{"n_layer": 14, "d_model": 768, "n_head": 12, "n_kv_head": 12, "head_dim": 64, "d_mlp": 1024, "vocab_size": 32000, "activation": "swiglu", "norm": "rmsnorm", "norm_place": "pre", "norm_eps": 1e-05, "positions": "rope", "rope_base": 5700.0, "rope_fraction": 1.0, "qk_norm": false, "attn_scale": 0.125, "bias": "none", "tie_embeddings": true, "parallel_block": false, "init": "uniform", "init_std_qkv": 0.0206, "init_std_o": 0.0039, "init_std_up": 0.0206, "init_std_down": 0.00337, "optimizer": "soap_variant", "lr": 0.00256, "beta1": 0.95, "beta2": 0.95, "weight_decay": 0.084, "lr_head": 0.00363, "grad_clip": 2.0, "warmup_steps": 200, "schedule": "wsd", "decay_fraction": 0.55, "decay_shape": "linear", "final_lr_fraction": 0.1, "batch_tokens": [131072, 262144], "seq_len": 1024, "doc_mask": true, "z_loss": 0.0001, "train_tokens": 981100000, "steps": 5136, "dataset": "wikipedia_en"}
Each number is 500 + 50 x the weight over the matrix's rms, rounded and kept within 0 to 999. Layers, rows and columns count from 0. Numbers have three digits each.

# down: layer 4 MLP down (transposed), 1024x768, rms 0.0902, rows 638-704, columns 384-447
# gate: layer 4 MLP gate, 1024x768, rms 0.0908, rows 639-705, columns 384-447
# up: layer 4 MLP up, 1024x768, rms 0.0942, rows 639-704, columns 384-447
down638:530526560490531474566545532363512509562458446458505503600505523576461528396548554431420458604356495513431525476530577580410452491497515560471609535434472525576545447454555489568449456523477513
gate639:531547603484488512494536471514524508496362527438540451486533556461420540389544431373521485481515523433466503444433484549467544514504546416527512471550481424449571544515527464501491487497576453
up639:525479477527540405534459480474461564534529474576490523368508427501452505508494486559472521484492398453545477549460392561533376498528468513504442482482498510523502467525620528483474487566441493
down639:455579487518481499493575429553532484410517486628486510509479481508591513592486539455466491545422530441526503601502500583511421582498481606486547521493484497549477532430541527540467431464473470
gate640:484498567518458478490464426534518533470546414465538510523457562536563396453538557508486466479567528506644510577490589459404476586528497508445456529505499476538486553464493547550496516426559423
up640:519416490504478446563516470575452438462472477500521443519479431563501531464515449528438447457584540556462424501540526565378425604542472524519433467557523441570376487512557555547479431504483438
down640:511417564492433480493516568454457421472571561443524508457485557498512440480572538489514545576474423565513448430519440547402400424418464509458439425463470573514458474430479539557510595452491598
gate641:506451534491379490609546520522459572467465486629472506579499514547518475533442484453562398433637467512563547528506480505470537534468466480483514484491551528504455538433484484542450465470538589
up641:466630538410572410534435526491487412494593556403500542422406476431560495571564529458516505463425474524569531519513513483562496651516492539530487411526419537460472435521563600418512503442494495
down641:509496456426552525462421489529446459496487525560540443548467487444574529521469512490515585493469514545414517431523512521483491443478526497486462447514494531498549491597494489512539549453438525
gate642:553456463571530508603497515544469445468512413530521505470511441469523596541516505489424454424558454482428521413517450472448509493480495532482518515533540533500535486546456416564539638526480435
up642:443482465486457509532474438497473559417502515432499583555473583512473449593490535568433446513549466524521559522571530452553539528452481532467554499474479561477576405561586503485525527537504492
down642:507517401491535532547539521501443621519482517492525556498522550458518544486514492515418456520557442419558476456527542555519517536463465472573452481526507543471468439460529491474489578519552466
gate643:441476612438556525450413478602506533517611443487451540511423486431570444439472524520332501503487482595487374524392509511549436463482521523490633471429461516361437484513412483478501518377512455
up643:453498423521540525550583617416511567481506448458409542542610504494519499467421535410514474465465397596434471432535434513468516482520571536517551568516509412457490512395556593503539485507448568
down643:551522538503500443560568476480569476684484554545575502494563513482446526603496570485463527393457379445540499532543577394544468454486443521492567453548520460553380496459478510472488454487538503
gate644:433492485506528568458444476482458465498474513502491425468483605496532471535537464552578494485545450433461514536483448509532516416471429465557598535473552471514526563522570424417538564486431525
up644:516506507502503520480439473563524513461490534531570542419440460501444525511489541514536548466583452541533503449454439472510546436539564520422418501569411552545607398418485521501450535482483404
down644:523510413412516454484538498564536401439644568484456525514460550520460477503484542489431545470464435460556484472441568513535495483464441571380502493497577530534531583528470447462501543455553510
gate645:453585380533531531521573510540501522481388508467415523477538445505451484515490473439400434439456465490522466485534492491551462463445498537539520425522520424448501541490574460528588459524528507
up645:551467500485577475498481498450483506487520629590494460358515406503501474566449471515538418561542528488516452497378457568495611507532414415486492509536449535543598412466522588378487598531548585
down645:507543501534581487454556527444500384434474528563535401544472550548536472475465545503465477473558525453612470509511514449473497516486541471479572450543437538540429502499569405473396476444565473
gate646:502495489401486481556434553557426448416550437482519487513462458487499484549518400450465545518596493473536509478408474534539465468486443456485430553560487476436550490509568492499444482482498519
up646:478450557541453529552541492502505372427463554456540478476517481506490466523541466436492487510377475503466483529504506539503429474451393496434504566489477608485406419511384466562508477479490480
down646:482512420467522526570462473518440453521519500411438518443519459400489424564479497363533498567482436499463443465466614492582551581398434474421543527417500576469509440449510440515414515466435503
gate647:476526455541472462556624438513512555536428481533467500440486457591648547495546503513580468505481443444472385495490429552501419478406529448458461438526463548481406552438482482470484500443572514
up647:653400420477437498542523480520507543440496480488548499486557483486541539518495453523491459512547598553576514507537581503458399458518538547566449477414551555597407500501498416502456593498500539
down647:438480556533541437550526541483465584517533605460460533507466575583561501477564499516580471618431490468602527454479538532487485660478486563542474448572525516503531408488553467472397454625509453
gate648:439574540600449518547467503541470567549467593446430504562487622544530527596480448460555471450491560537544492562457560441408532501478509467586465491616514533482524513415559447478514510546542622
up648:470533564502381521522585513569574517578488551505462534504456478500459423534421470515572510421543425571515497423462510396506440518499480505485416508553439525511436515523573532510501477518519539
down648:552531443516504477558431530445529465545571474509532534423466454535513523569443511514561512526515512460453563519476509382544604524538508568545507483552465566477536526512482521566479545385564464
gate649:542486546531562561384533574509522457549459430507495482423546491472459520511461505469492428428532447550509446520416527563465489568530548527567552471518506478498526481575552556442405466488493551
up649:470505479456476524603488513531482561455486418427498516495412562487459455475484535486501530533467512579458467520516485511543527513530392540500542498457520513490438459440486482489616481472494570
down649:482508463438468503531510440555415518447537479423537464453425532507541428471498553563462531433505548424459416467546538481499359441521442489458557491501544460447473527453493505450477559541547514
gate650:450563509594506551464475454596468494508499565483474581496511564504556475511588445475583526514505519557480531469467509500553461584430464496504558472548540578498394475574471569448469553518478536
up650:449501519514572513500571511420543444579460434452438485553449504511500472586536434557546522476561500543555575526430461416503482453506507438514487540507463478528494493447516417514458526475472547
down650:478469562534439488451620505505468515589514450607399412494461469460542408443553503432566570519526471463529580443441462500434490581512555502477349583558571513589439532427495552456521495503450542
gate651:485511448493498450592452489512544564538484509420597444539498512575551527456465589458512479505516509425479521469425595515447503582554567587507447583486630468612521559529498439451536423564436470
up651:455435572474603548541522481564484495606574504507390435442491490504520417560461449456463502497463515553465531494520490546533538444577533501443541440495471493517528492565492537576503499437561618
down651:515415525466463493440526531488488511425529488550411490461509474524509523488516452535481478538503504547475467547547486519531473524504477445488492499547509466490473487510470459508500439549488466
gate652:487504385436554459496501534406442436495483498515395558415507477476517465488457480526461506468554601457482454525454513529507532515455566519442499537434416538437485563469539548579586439462493549
up652:461469500513543492529482515555529523600473507476569493448493485489535415511506558506564486449488592456484442516585500569490613478554449485503472522448492519511554514516535480529527484404479520
down652:554549508439493512565464461568452638545577455404553439581525560531456441495484562599491472527549460469471524436536455495468463426541556519593640437569510409485465472475515467418439551517453462
gate653:588438578499479535626444521490454527551467550415467491549396479427516493519443413515507510525423536461432468401480555469506504499434498555548589478493529494633477603535535560445547454512520565
up653:539412485600448517560406507525432580545415422425480603567531453478450560447426462526404495570497512478467559450427527496550497495407466538435538517466494493629489444482495436466530493487502531
down653:524486442433478505648522529544543450501414451483521512494477572496466469495429498421490464514514437553449488377504429531480517522414405661508628389439619352566360509469555563443442589425463503
gate654:474493428483393544576528514455445512538542393513482507511551457440448494532471546444460470441444457460488516473473490492501508489501488454579505498511480501466482566475505545514473406592465418
up654:486586546557468462526546510521445445570432561482514478462547508495531454475540644450475537441451461438525463460532472477471484525476516512505447580434470557564513556458438484558567485518376492
down654:441483566451482507479557539480477519434428587450475512504506494522618486505421480502494464569546411459442526442559610507502491526518558521492540506558547498600558437463547560514561570535489586
gate655:459512402476566450531473562517565499489497465500472482548557557497493546517539409441515595558490407419465546501515558417467506476535546453504508464427569443486505505461505466483533510535412448
up655:534589471492554407571542476567455602542510477534469493553398578433560497467540505449460580567534494511426607516485546449452490571534512556488497500457387506409395499439418390576505472526451452
down655:485496510516466453506557493490507531474497529516560475434557555538475475523554475466509567570551441453550541527509476510438460524472479431479527487541582510548482525479494518459537553490476477
gate656:453496562525504464541536510515513596498481469523477445542483592526551471524494537477486550479505505477573452540502464422509502403467497471496484522453441460471466530549436531456551538506491471
up656:508519484554499441500456506560487546521460494581514548513531520495620445450439539447506498435486470511503495476545439397510498489549507595462476494443500482491462486485410491530539494518482494
down656:490537446450505497450543512495450466435500526529447520484496510487463497482531510468530534477569509493489464527504487483504590512523443535453570468486472443499507529466521540508520471523551460
gate657:540516548541484485443498447492488544544537362511518540457498538540601513511460537555502453516605571509511469593552567503470430524489360540501442550539451453512505588541539482592517560550536556
up657:480578536498602514524425454484383491477537575442560563442456475488410457586466536539547380473516548591439437588571539452523502551531438503497487515568583457534452492525472488532497582589460484
down657:459425539510576499471437509520557460470478473488477546466479550505498542401463483547458414513504499527616493493382506494541594424533451463390417493686570507584576506567500498533612579512454415
gate658:526609468541542398470559552508501491503534478480458449498447494410535449601574515597620474534508446489540517472464526496439426492466573536387501492558447447492503467585517459537559557499372427
up658:594412529399550464534443487557442488411472455486539520493464331528451454523530428488521518480490444467446524481502556418419532548503555522526577509441504538533602516456455526408431479455515558
down658:514519479480385474441460487457536503517431520404453541482530410583470412519613539483585559516507437555504491525508428435564485492572501417494483478439483504428465423441483506461420465491598591
gate659:509571516503488519540522528596494511564579548475531609478475482496519471436568423527534436525466505505484498503418472566437560419474485526535546457506495468443468503501474530494511383468513460
up659:447561454547456419511565515481482456407447468467496443521440571497525523463422481538468461398553361499487435465517552419494449522444538503467476642495478430466462479488499415534431553498451523
down659:493519568538454482479526501568508423444394393475495448561530513500486555488487411449526527512582547559547410577552519514492440500555455546526560523513531471580509486491435485489455489529444590
gate660:470478476527474482523469561435492481490493554518514500467419558534574476520467520511590492444483502521457553454504470492575444485400493566458507491472483511552534499426503492504508445485417484
up660:454558477507467509604519498504531568417504482482549566438488546478462535527510512521558494447619586475522375461577474442557498493472512444480455543492510449480559413551506453495397510543456373
down660:578550472472403507530519563474557524478519601536487521495429559468524519566469426546466460425473434478437520517459494412452501423498445558531553541546487478522505525562512528469443565541469490
gate661:478491531551517395550492590459362445551410542453462572470436494560572560526541424483530408498524517489523525395567494437501473492599509516534449477433414523406474454542441471465637522499514394
up661:479524491547454571522477490583492408488412455483475505520516511542541526529434503561447449478538540458492581484500566455408521496516432593430529525527504556519454531503472491537458583500487480
down661:482546461535559434485539494505486519490398456422502530495564503551551517496466467463515449447492395549377517421432452396485513481559462550512501489578411434497470497436448568413448502470516579
gate662:463511468516520550533493514597524519507545602507495545596499596548462436425601467486510508446495555418530433461531490491512447467465438523510462524442446478520451504517492472511520513515497473
up662:498538523554531621613527524404485489429448495456474433536475412497524495536450478440490449495508506485519477548490480523481564409480498469465528414439528440561419435486511557423485488428508511
down662:457404520528464523549544383513512536518496518493539478527554435547499549479520494503392511482531501503547514496483584490537428510531658442509508447549453494484524548478506485558503503425493539
gate663:427510522526514504468481450508559476504562498508445496446498554504561487503457412531528504426477429533471517437427472452400482461499525489435461483480506555532524533487560543479421585486485502
up663:497454491491458528482535495513460540552505473518468471545461411514488531426595476403507496483426536450548493470479471452478475504523510566499511458463502439509520451460480488512539446483496447
down663:548556512452464502479448559468457503470479542543538533509477503467535497526485488486560453594492454511417515508506470465484562441546429492425510534423479499471452454459498578466448389506497430
gate664:477461577474497493488460490614526580473438496505486567396570475413497445579479451534483519486422461406438574496444423583482525397548408429470476518506478394483456491582548471580517446505478517
up664:473642466497531450414436400498455411441484548458433523561489513603454555468507561482520482486462607556541549530545505477473507495442575609595505338559536478486490490483484576560527604444458552
down664:515558545575547424428499538483523456469495452491525401516615494545496498504460573500442537470518499433470413541477430472461450458525529503517569514472452515570525513520451517501473524516365506
gate665:488514429484461429505434490615567547500522528456430502553452464518475437574470490565503469531503486440529473438528484520489371495495437551510418454473531569467521427571462442407504496501520470
up665:441483454518496603459408577531570549506485603527458522448490517534498509467491400549484542522535395345503566426548512486409420428495529419465581481481497486541572505512491512472527483434605546
down665:593555493458510594548346487513425539568471516493486484545499601476492492551468476492529513545481462437501547464584499381436489381507627531488453566534528520534438419443489550547616552442487456
gate666:519473518528437463546506545502525522514425548489524494530559555542512542456426502515545503500496539511504481516466538462462615541567567531500507540499503590499533488541431536491500508513520534
up666:511465495467515438427419453509592536461564469515445451404542425463505513478547541458486468511465504412462468512548524433476520484519449446528559424508520484485443460428544577490447483538508485
down666:507489468559530553465515466463536515450473508494441468446452548472471420473534498569522560475482455548521524488524506519464456501461452515533396475460565575504469513540534475532506489529412492
gate667:484568460543444493461476549518501492477472584433560624463490557559586444547512429484528555404520508518482584450511454486533518459490492525500531566497537478533517492419538514514543489486452505
up667:423532592501540438543530465504545498473543454500560469439506513524522467510554544648401628433580611424435538515475447475500479419550450445450585419480540456540545525459534455529477499471468455
down667:438486421420539489492487475582517533498562565465530495452495481496532540469517513477494454513514596481516487468447514547546523504488395496495514538487457588506449514458500554524496501444554486
gate668:372493426436451464436521539471476480474493550524537571537529551515481465526514544550484530456480491484526635476417380506535541534486628488515538538387530506482484459409502555471512418473465452
up668:452510514508506529507558458472442517508529540556504477564490540528537461484452567537391527490522497435477502501520403539505548543557546497509479543438518540515474483440454547564483449483461521
down668:521507477464548511504503462425458569526511516421510523505493459432523533429491630517379410358548482515540577494523409566455544503471547488493519530512483556486484479440481481529473490555495387
gate669:476547507530433605504474501460427414542552466393572418472469467550624478479418610534460448511565532449464501458482437514493461362571421483462429516509569452495584540436510521455435466469534425
up669:532472434553481483471385460499416519521504534554507516550407444511515493514552449528546518464565427625551439510504547514473549431461424503451358543461452476490510426453481569535604473494515552
down669:532550455516571524466453488585506509566492440448521502492487526497496541497433541484480580546464507415487425424561458532508501511459492550505493410545534443520463522412422511577557469528465462
gate670:481501471545472500488567499460509466525511586416487521540482523503514502527497539481511437464562573543549520487480502534555420472538475414562532507488582468504535569505495464426574509514503457
up670:532506487537501435513369503481531518504553547473516499466467605440502550574513491479533519488554535471572470583471449523515496526472580491461420461489456428490493565491509449475485512532516476
down670:418493553491503526457471467496463505473434464517417493422514492506489517514545455528501523459443518413543554531549447444407492551397579488496503526538522541531530424536508489495503533512477421
gate671:555445577640523513402616605506534439366489473440489412437486522460467560470475553519443342448484522411487570554471455517508526388596528523529463470549577553491458575493477443416462495506534487
up671:514600526572464479453516490484424442522565475532488454580510489480385533443447526558444513496507421504481511499483415387601416450542432499490424368541483463429509578557470485491504395504382499
down671:522504512575467513543396466581502497546440443459521409469491530522422495536389436518477436488518483510498482561543558476474485438445425574499499422562450459441480542526512485482571511511515599
gate672:494574428488463492540447512462540468538570518503534466522497577547532538505467492449548472541571514538430480494458493426528495577531518585402482524492421412475460468469518582389483519507409499
up672:535454594523471563502510493539503481535406497473460536499523449499450499436423503541515520513478516542619452564463545528543457548528442478566532402484566434501463580507540498582505483514569433
down672:522541423412461569523507495525541490594525459537518499585591609467469569534554476531509550440529417489518477435569512510554507467523427444550523465427534534602573497477456464523495564496512479
gate673:527582526571469432497435445547450470508469494431445419408480458389524474465476455480494508557458446554492503573477545494465520454562466376435597479388425421499494564464512503550553513550369541
up673:426398539550511570549546459400545508482481498604511379445547521523573501457496492556393498470613456523509481458454467492594467531482348552645515534549591451475565484602491355384533592532545452
down673:464573418439460551511485544513536474514514466429503454571498447536485399508508498479454464552555499443397489529508495557444520525485530540467507469453445537500471522492512488540512468544538501
gate674:528526437451542530512531567500481508486544476541521560501567483516434448594520499498539425511462492459490515436460519496474443445501507537514467518623417494553486524459539517481518498477455472
up674:450513480599461566541465509525451490453462523443475498517482478450508458585450465445557518415540480564462444533502498558369529508489513561472419550534474507447526506556502424493528395436485532
down674:491508508428471555499469561457427485461435427569511460577495496541558563520478519510416510501522460514476517478428434481480441524478447507474504374373485474517497478507499539474524554560522516
gate675:495512433515383467510592556425545515439491585460574446539562524491510504524532583592453493514434545536383406535482510513472516432556505530517505506485464519461564539559559526435435481540558401
up675:574544559495465493534508427511543499566513522523501498527498615537530422599466568585513474462522495412453505501656522385513616484583604469591551563466507489498567465482530486550482469554537571
down675:481557412516480516452527493436476456479450524503445425543478554542462528458461505558476465543526532521479501515577546410533524469452522531519471602490519502562562495546497516560478556389480563
gate676:518450513434526557568521574391442490490530483503485546492321554460510514536498449391514544502584474543482517533480482444558472580637497609465520421481553379519468600425479517436453536486515471
up676:512552486562494491484508453468464521328506554514570482446604493477423422580521479442512473520531470451490532518421591500438501530457446489521497607532489498594573463556579435484481424478558457
down676:468482530553471555424575502431454483557541544556477501520570470501454513518513582482452501415493420514501516489475483503482528516482522433489484593452478529464612468519473466534542484460505496
gate677:440427392540373486435542539621451553497546518485445524434444510546509495534519556578476512527487536556493465557459541521393510503544459544556488539422418523607447473425494485497524509592467459
up677:570540505468421527500563503494523465573530488544492529492497482533438432482481511516543523448618487459485484495437453472509521564502494475485608539562526452495513403566568537458564466441481568
down677:530453460558572474628477500482623551541408584483517545533507525524524525404407466460568541468446388484559574485486448512491466474502526443483443495478497561469509463396416445486494463500509505
gate678:591420539527458499510466479562488499455443436525494460448522533422495432434446551426551502500430619516576494496461524485494494523560441453479467599471498524467473472589498546420520560537461488
up678:534395482533532525488545469510485544615527548484523537572539540504517569616518445521499424502503497501476501467551475490520396511462542540449439358435546477581406600543513528456503520473566435
down678:517514515528448560579461444442442499451487519491512507524441481500487540488456444531545505525503573528483548499518484484550519536477517496476478509564519458493476521440501490487500460492462461
gate679:462458579559489501479482423512415492369531527453452527508482442500516529382510415496550532553549432480506496505533548441451494504492496541564515620446488543524460491586511558489449387606613485
up679:626539463535539485429579452492415416472502524500541368589409518472565465549497607501470446491439545498457492469483572465439453467486388570434526483487464476433489536513427521533488520471537565
down679:471486426567463398477501341407552498463538529443592452543476441474498614487498447443433467496448521521557463438501421543505567427498534487479419464514476522471540460542482597463538482451454534
gate680:464482518558444471509493514519538488520482534442504477535482568502525523490505539492540430517493569459513436503502443517468413482540427471598553526510484487496485479565442437453493567583517478
up680:532531477521569560504539578479537452470517498557551539529569492521465561459499479497530588586478498478464481472545513522560513454473497506503434543468541514524574492433507566529513429490575510
down680:500539500494513443498491491532550463484478497528532518450500545507444522505480416432490560459467523586531579480495494479455563514506510481399470490479537557453501536529516482502501500476417532
gate681:475483584397468581478480478548508470443542470462540553399543539452471517596485494545488411492486527588562611501571526555504441566480512488551543598479515449442495539503533555561492413502541378
up681:424482529479527481564410482454532532478513562444544530553482438502400496457555449510412588570493416539544528571460452585559492484553501447476472484512501534448493481508557439457453511482517588
down681:483464460544471458572465493515467480433492516513504521448546498576514493420481580547414506510497577601435541535478506559484399471503495467468553501511522412451509512409598475472447469526560466
gate682:567564523520491578450565543441443542546498541446505537495526459466428403532524526543474503532470541500458514558378449574538499477566518481476478483541495468428478513564551528510527471502545492
up682:467451498529548531450499376433508503482424455476541489547453489498450507478473564481468474550429552470454475430489540622501473530536413519529529484556540432543462409487501486496538558427347501
down682:504393463539436557475527499517419547571477480492492564460482558529477480476430480447556468515381474457539594536548438474493453535432455583595580506503424465578554455464519480502473532507560417
gate683:457485476488519468483567507557577505498526546488469511480541552507520495561540437505514483548489607465503474550414526472497483505528443500502393509510605465449496422595417480493503525391553528
up683:492442508501513508470539549450516392448512468460565571465468485537479469566476520468438466538483554554521452579442484415496506480483452446483523549546470529488527458490493519477462458453527525
down683:578470503444576438534471485541503555546522453459454497501465535536460508606478522528473478537545491447563449460476509479433476385539579453523440590494564513466518545551473549437491469559530481
gate684:420507517504500511432458551535547526479524511512430580568549485551535497449467489480488433528521511509449532484482536598477539557495486486456519577525451494558484547454614539517511490549493436
up684:600534448459466572472477487570540552527527502465432520514490452514457493450461489467412498479488450535487560551563410487416441537396456547467520503487474499491482476504491460511528446579475500
down684:532492490482461451517514467466503485568469544514546495472422509474524541528577510507518493459399444569546525497510482487478464545461427444551457535419442490458449578494590518561445490547498563
gate685:408505568457422566481520497460486497461456448516512493584594548620596518453530486445514461494567463501460509477399504535446516495487539564526484511463510504386512494471499525485488510533439467
up685:469530553493565531537527417528509506548569550542510552496494519512537519442493560390498532459483459545520442499489456516540583466518446447473524539503402520458483478426544580484463525519493627
down685:442494548361480478503545509477514514484509447482512653473516556444544443524381456456533494529583529423448604549572502435438461453445516558572509445492517452480505451554507347483471456413460516
gate686:596431476586507506530505593470396555505494545503469504466506435540441536441513541516614518493542584509415491485535471508491531375476547492444464411469460436558571492522487504447541550556343563
up686:417428505542547437482472527509440508473492463540484446464456465456514473591465444506485457489495541517507602478455481539555529594504546511439471462457447589414485472534573489476468405488584482
down686:516434426540483463483463462476429465541483519494454477500547592489505483490533471623560571534386514442460533471480535534486520535609500393406516548456464524458524506495521405522502500471537509
gate687:404580546560551494449481540512503446551472502553467502425475590508444441526564472596567518447595487473475434532588492540598542474439433573572432559496564547467509380411458447642571427565505525
up687:437509562515496505482502448486480613413498496452457500449495489503565527434486499546477545547469456490496600459450524441543606477548502507418502452422510488442479537528574562451538544429550552
down687:600389511484479495535544435443516503458530569426498571510507506419476522534496528503528506548514426454450498506524462476480495518570538537432457499497529570489541527438536476513563587576525503
gate688:518540460492450544543616481534458484469488503472530459481481526528482499567495502519559476525527516502504500545483476552484486467460440462536432412500558524488455519476417494516476502449539491
up688:476506476476461505539528511496523545504482495500589465497527577448495461455548553540530502564473598612561510447522516521479519446453533459532464459483600536479410466523477549485507522470494524
down688:507479451456458492524549481503452491466509512536458543560478479479488518456514539539515539513434476514496523481508513499554486468483429451466507431501479462452534533503500516483519489482523460
gate689:507461529421477468514442528467503431566463529510506491579485442530520496526580519520510472517525463524475495553498511531479464482535525493510384453484546539461506478602525502479541430515476487
up689:474512526425467534458544455445500527516393517458522569435478551553505512498516556615446432474466521450559478481463547513686501512500525510485472586555404490603456454424495658505477527518467483
down689:442555407555516544404434519486537478470409500402399571526459548517465643488553512488490396408437501382472549493419501525525530508488460531446409507483610501538559462390465505469492491534486509
gate690:438515407487518493604458482478509534508492496438530543439517509482533497590476472473582447462507610508437537577480550362457488466518490491540398520475430501521544534544529495493503480467491600
up690:486549510542478507589493580529471524439536461454490480471483506550526475419503578529486502508479494450602402518445532491463529458483497548433446462392554511565465416557567471549492465505434515
down690:320450431540559452494539523547484546482491474507514542509424529479450443461545554458440429514515516445504409542492508512439508457465508575529597533466486500566400530535414505482467535598442544
gate691:478555451500515518519523584522505680471574467697526498404485503490521533406454486487453490458534454501462536448556499433442369443509548548549558467535467453578521534528531513577602607505510517
up691:482472481503568455532460480463461517491510490419396621598540548459493445481574492423481467477555527441572425548446542494543596516502488510530469538546508433543512471616457423565499435569568482
down691:517465407552535445504523487514460488498590477488483508570521487508511515439606451568540545506482480443558513602481499583528448532483351426486506571471495514571520549584453540592549394436470449
gate692:521526672520468501419545391593518567465512563586528551536509496512528458430440528544420550451509421587400554540557574536547512468436540500473441551524461464544576519508454441453533551631399449
up692:516529426463460478518514475474426444448499564478450501494480495507459604485481493555504554360500513540534512523606385503626515490506524577498589567574598495533399477457506628484545585506378481
down692:476530345529553547437622507457439424473505592495484505509543510518465519530461510547421573542463578463536493484483486468481542474445475462407486471521440553518483613489413454474438499523456538
gate693:540469583541474502471475498492564521420588520448558472512476569549519524513509468566529478529457448474523412417526467602447553613520541444544526486473500567651585561557555505366431525462465441
up693:580514501580585520523457589545476508473464479406468348529489628554529560516480550515490495420435446510501462429539434566437552469545507445541486598456534483625499472510396432448431459564486493
down693:546418502549478526535538580505509506497539453475493506544603578493507480508598538485475458548497520476567540471458529449517573540516526524467487553496509507538513414522440520391514557486492534
gate694:522406512522496512455499516523534458376441547522495528552565577526483467490562491446529449572442510564556486527490574535469427449530404520535549384502606463479501462426405378538532502467532513
up694:514472502437459456519458422505484413565518509472484517501441448478508492539526463531471578434488501452479541603505536517561521532628518457523412550424528533517481542477510508490581491530449458
down694:484502425480509447452476464457430573464501400534462550502476591437482514434494452445459457554542502487477676530441404399483462426567533538490465465414487451434449466600491472530520506551492524
gate695:569547435474459482485484506540556510542516524461529571466476437509507515503542535522501481556513471512479440501429513441505478500537543437475437455512569457541534501451545531490538499480625494
up695:404539480499471490480520461490499482545541550543523405541479546474532432550564504478491507398529510535498482453544472472546497523511515510529554592517423499495517486546432578500524421521444433
down695:551460479460523551482418576532555467529456501512568511515391536549559503458569442516540466466479558502552548480547548502450475464537446461482442402538503501514461442451464406498462503514503509
gate696:416510597560456523542447455407414486484512492568431509464623564593532517460510489473544487522484469559422443581436582502488526490544476569432509495353576470538291405411488429475481550476455518
up696:567532501482450490482551517578448564537498415477538507581453515386577537481555551457468413454457443438448431542493448563463462502565511457518496491633432543545601579540565514500537474483503468
down696:554542502460487504493414565500445469562511458478499464427506524503453451475519524505448460470500515450441546511483541590522525507575494485491464502555475499497614487564466505520439421517534518
gate697:538536456539498515522552467498546502495512528477425451445388541533529392447492513478521474521573382504545522470448487384428545473540488475470503488498473539456527403465478499429485527474469484
up697:511483490461551504496439525533562567513447471571464476500499434507464433546537467565450422421416478493457502542507497494535495433494520551430485490536529437527541504476530509519507505484481496
down697:490543511450504545418599521543574563514531426450481465521459551470598500459489456399482524456549421468529523517565503487407528494490495594453490506538511447451572524427521513471478548467475483
gate698:505568483512441445518490571417528547503463467464591479511570466475492522422440512485554435492521553561495518542512481462439481482436428575460505514411471469524419460480503500441517465391430489
up698:593530479441423564569546382485562516572508491551395483467481588443536511538478602502447541481467493438519569461500543590469581457536637479512395529496491592440503554451505530497446551461507546
down698:458429535469477514553473508410486514647552593547445505447493568545569456475517568403474499441430425578486514526497449482465480487404525433466458575500499444347557502420478435491442563609436584
gate699:590519530475543493476521480538568510530604497502466531544488408492443468574544522483439575531530509521449535508481437498381371499507511435493482457483492586485430502470580518472552468599460543
up699:470478631581551566440489540537635506480573509483533536464493346562425445427557571511453506499503482501482646501597414537469482501472525496423518512341426576592447561450554476431596480524524553
down699:542535514429552575482518511493543463544480484472592564461586457474332538537473474493517512538503506531469532452531460475571525459520556518559512584468524476450547533413429428516524532538567579
gate700:541527482497429437574518499440444505492615465506553505461438548488516501554482501498458488532546485497393503542504522468536512579456482530533434496382444519499486535547470482536442514479528503
up700:477521525471569506460545509578481580498492486501536497492592471547599512550465420475467527599488485430584525534423542437471476438490528567517430523515569513497500487522530552512505473549533516
down700:498563495520409508447569476502455447432522471567523538576516477519428497547482564447561455533479591506539475493349517478489485586476479412526483482456456527503527569548508484516509565472512581
gate701:497530428548515554641432506457499561561498466441473472539430447498363491455466503555532585349567562405569544528542566513532550481457508514481515612496423440417498417476525408576491539600571422
up701:467565447561552467588542540540565447525572359375593515444434482530531535481493502540482521449545484520486576490532544580528448489526452420520505630519464469627527550480429524547563525439527535
down701:450485510505495524437355479494542452500484497516498519591487425466489532512504515527502519437552540435375403431494547626461428544532537558499566511511497459511454614424399502483474566481508490
gate702:471491466520528515449541518495541563492506448492447455543541530478499476602420496512500476430484501542516488506497472462526497458438497503388473473425511532462534504532465533437500479473536441
up702:519537461428486440538499534478454482518513457573473542486489540526493489454568524472531445477543479499521470507578434505510555530509455482582526521531467512485471632443607511537472462508491526
down702:525481444545554494537515441525544515463484487483531603503607497498454494583508499541498407525472471519528505514539530557524549535470521515523537511507382488496493517460501468527515533507505563
gate703:534454499472453511427457538488528552534521476460551518437489536571508501534579505527511547592458517484466591449501512440493500472506575549593509507552526486465528544500479504478467465553517448
up703:428555447445485508457500551494504594466449444533529429519525524587496570502503544514493584507471465539463501440541483499489497503397537525527425532472492524455611525407487410544567384411593516
down703:415425444502500490456448527426424496525428562470513517480479558424476452508511548504433557471574564562478494431503583460472514436377519401487553554561485491563459485472545473507457484465608430
gate704:417463426452467473466587517429541506508586516536479510573538475507545470434502535503407569469513455531538559547518518531506544468498518490531560519500487510595525534502559444564467462476426565
up704:440496465461559470642483456527483469527578427490534554505503547517522504405480495582502538592580478523475567547501430447536492487425520393512460437496481420474468520518505562503611511470478574
down704:488564434498481452468525535544514569417500437372458515478533469472406506494528474435494483547349460429563501526437521542542565438398553466542548461510558504542508506396497506480524493504514391
gate705:466509521573510465416522550558578506533550535452414500534515536468446490492446547510531489509420579525445488513595480500490496487539466496395500527387553502544534505463554378494421532524552486